config.toml
num_attention_heads = 2
num_key_value_heads = 2
vocab_size = 32000
norm = "rmsnorm"
rope_fraction = 0.25
attn_scale = 0.324
tie_word_embeddings = true
init_std_qkv = 0.0789
init_std_down = 0.113
init_mimetic = 0.7
optimizer = "muon_hyperball"
learning_rate = 0.00758
weight_decay = 0.0
batch_tokens = [16384, 32768]
dataset = "wikipedia_en"
Each number is 128 + 32 x the weight over the matrix's rms, rounded and kept within 0 to 255. Layers, rows and columns count from 0. Numbers have three digits each.

# layer 8 MLP down (transposed), 384x64, rms 0.113, rows 332-353, columns 0-63
189124107063114124184189121129126146221131110173117129159069199120148140105196142088125161093119198082142156143195101154124156139088177106114070120116141128096107061156157097146107100099150144
114168121082122110049076179124171156138221009160093162142068119151110014055150177130130187155130133074169156077176227119198102121194001148150197085139124109168231090063157089067102119089115049
100049103107185155085128148191141097106078172105084118150151119096086152129143168156105165165115079085128146133161161152125166091091121101174039124099160162182143051191102160136091082110133130
110154184181159183131135068148118191070137136103155137088110091090163150078080087174104144071166156120170109167121149136133147155208105048103089143166167142112149143085136084129108162138172162
130066069115179155053183146126121127142121065116081130094155154102125132076160109105106136109093137191119133074147189094082146183073156118113151212155075173134122154165023112092065120135159107
131216145107088162156091152123169113170141109149202104056178156152225155133080039070111121169170109084075162091124126064121191136072157132188111107170137129066019242075182200134222137176100184
180160138157119041113160078125062043067098212205136107105151128179054132191137126102081177090123070124119032176200100107146085080137160122127032100105055197066094083100091141172109187109185139
121117145131132123132132114133118123123137124121132140121131123106134126137144125140134136132108120120128116112134135132135149124120115143122137135125145134124119122143145141123126153125124112
139143109110121121114119142149126130119125116136130127135146116114151128130140134112104123140172121122124117122128098140135112125106131113106136142108107133121138128132157146134144122123129134
246133106116156132148089142119136104127118144178185144147166115147162116150118129068062114073122163149174106121085179135132084124129124166150179170081104150157140197083149128153139183165128155
104102147155150163140113085093114167144120186151175158139104116174147072107138091153099222196096151162070162142092070108090168132043169070137070056149125072114120146134122126117129141174186131
156116122137083163114157122167073097138165121133138147131100141116130145110146113148128153107107141137061131160130109167113129120170138114146082130141118138120115112116152129119175128138115098
191090097138161143193184148119092150120076099151070177138149144121170137107076128113119112136070111171102112186143143114151109123141109111126113108077135095108146146119152218094166102108127112
103090105145220026030199091143166143140071172134184161135211150086145100101144186073075150162092151129059096091143104237182113134160110141071142183219122052099138128146150077121096187117164090
147109138074091129081098101172124117089156097143120150147089140132129143110156070071155143135152117149162127116175136151130111089061103170132083107058160172185158127160089062120086149154095068
066137127092103121093138101104061052108181110107156187089127107118050110114124156116159141148083155104049128177137170107153114170107088162104135082124151152118128185126085150109162120153139090
121156072118128081127106158067160104115118078145165133046094162180152122078109126066097141125062197131116102156096132147129090152088129121036139160137113099128115117122133093168060106139071150
067110113097105099109151117142101120144128109098108116122169140122094138117127132115127128129129119107144087135130108117159144114138125152142148120098131109156128128085150104091099103113106101
197128146125135146098158125189192133135079133126160105115069146101101085141124157116120113132133093165111126120100143103059114107151107116115133169105148136143120137130113094139188155111136142
105197127146108152111120113133139097155166154107161121107116104116153113185144124131096094145092110135130182134129094136107141100107113113121142130116096129134107157110081122155146128131123167
095127115092098071117087082153085204139115163089190151130091146106158133132072162105100187105080150146166129157182182137161121106159154124201120146092103099197098091116129134169128157062110144
119076118137119096080102144162106133183120167124164158168163137199150128119109123104165116141115170181092114198180101176147138147106127129106147089127130107095091171172096172082108160113122110
# layer 8 MLP up, 384x64, rms 0.113, rows 333-353, columns 0-63
104061133109136133183142050114132084095106109032145078146126112084168159133123099197183182164165146159098071129075106159185136146082204078126135155136143114120083188117132083126098103210093183
105118175120100148154128124086188090082153084111163124121099172148102105072113130131139063114142124159120136109144117162158076120114145182142195150139103102061067162081170163150172127171068134
034100183096124064138106175103084099183104115099142074061154064113146132100140141143163091150093135107124148128120095170162089093109140179183119142134130099154099099160143155058148082156149150
144160148167065145201093123178140151126084157171156138170112139157089069143102134136091108128152155092130082141147083211143170105224085106101119115143154129120127134042186151072112119101131115
179138143116126161148129140106238108141138140115141180122197142086187102186090033112087047109127139121094118036092065129154195105120103063065135172113151114158142189004126197092103120153179037
142100179092122156181143090144121073059183160072053121151100071093106202093033044131129152147147112092108094132199105151091125147103120092066153127090085164137096113110102195093096100094136116
148111141141151122129118104126125130130132139134123116120113131118123129166137125128134155128117126117141127143139141129127144124127117142127131114136142135110137133123128130140131141132122122
145135134136159128125126152128153124130130115132134114127123095128125135095137126121130132100166144130119145128170114122114116094140132133150137126130119130111143123137127113142119129119105137
034165133116139120098144102157131146162145139083062132106132126094110141103165126215128166128096150084109191124170089100091136132153170128122107042171122104114134100167164119110125063078154111
099131149099133126099128126190119128113120112082125175137158108152081176160106154146079149146116067133152131126141169161045109122070144141065145220111160155174121056095160113102112101173145068
175135117161091129120159130104129094150191099128146134136100089144141165137119157114130145143168164136127147118108135124146095169128128125112154118194101113155128161135114158142204146131116105
126245100137185071088217089119150169078071137108128121181205095116142170168139189121166171183151045129095102104083142122134135127147139097133162177125115102099044083160176180113135117143124092
145130177078031158095140152169000126171067101099163095177170168096158177178072114161158099143087149157160071147065185000118188119108127157191174184107026081057029124136184125194175137132147042
172109143131158134089176185133119110151061167097173086125149106114146097106118180171112110117029113169074097138082173068142198126119113103166158164164082072096070114095218119104139131084126076
166138167135130103109131133155184148103125150080049098106104095200184114142122124139068119149195074150134124100125067165080156116068157097120135162120129144155162078099153182129096124153180163
132114107125134164085179110122120123117135180113081147162183107070160108135119111125067079154191091131073122148145167148126166092073132104118151139090113133075129156087076140086194113142173099
130161116125165114140151145095141129131107087082103129141116105147088112179079167140136090087129131093155100131126140139135126095124137174155132138142112117139119102119127085111114113128124132
129184152088153128145136114115102118124184124123103115148130148128208131127118125161113091098152112124110125149144162158159170192105113060103133098137116142096139096132124127114041125119099155
114127128171148135132125125147124107092118108143121146139128137129111107059082179091123139087181158132132148141146171114146141151162116134171113142160131148141157143137139136123145173142132140
127161177113133160131173137164112073128109104193122124105202158109120132054168169164115081194152108081115171113107041073108112085124121143098099134199173164078171163096169161115146121157121114
105140188140147122123087097164133139127110064091131099125130127209136129108115224154125143193056097093102131101140146134118085129121117106125127139092165090153103102144090133145132101184136099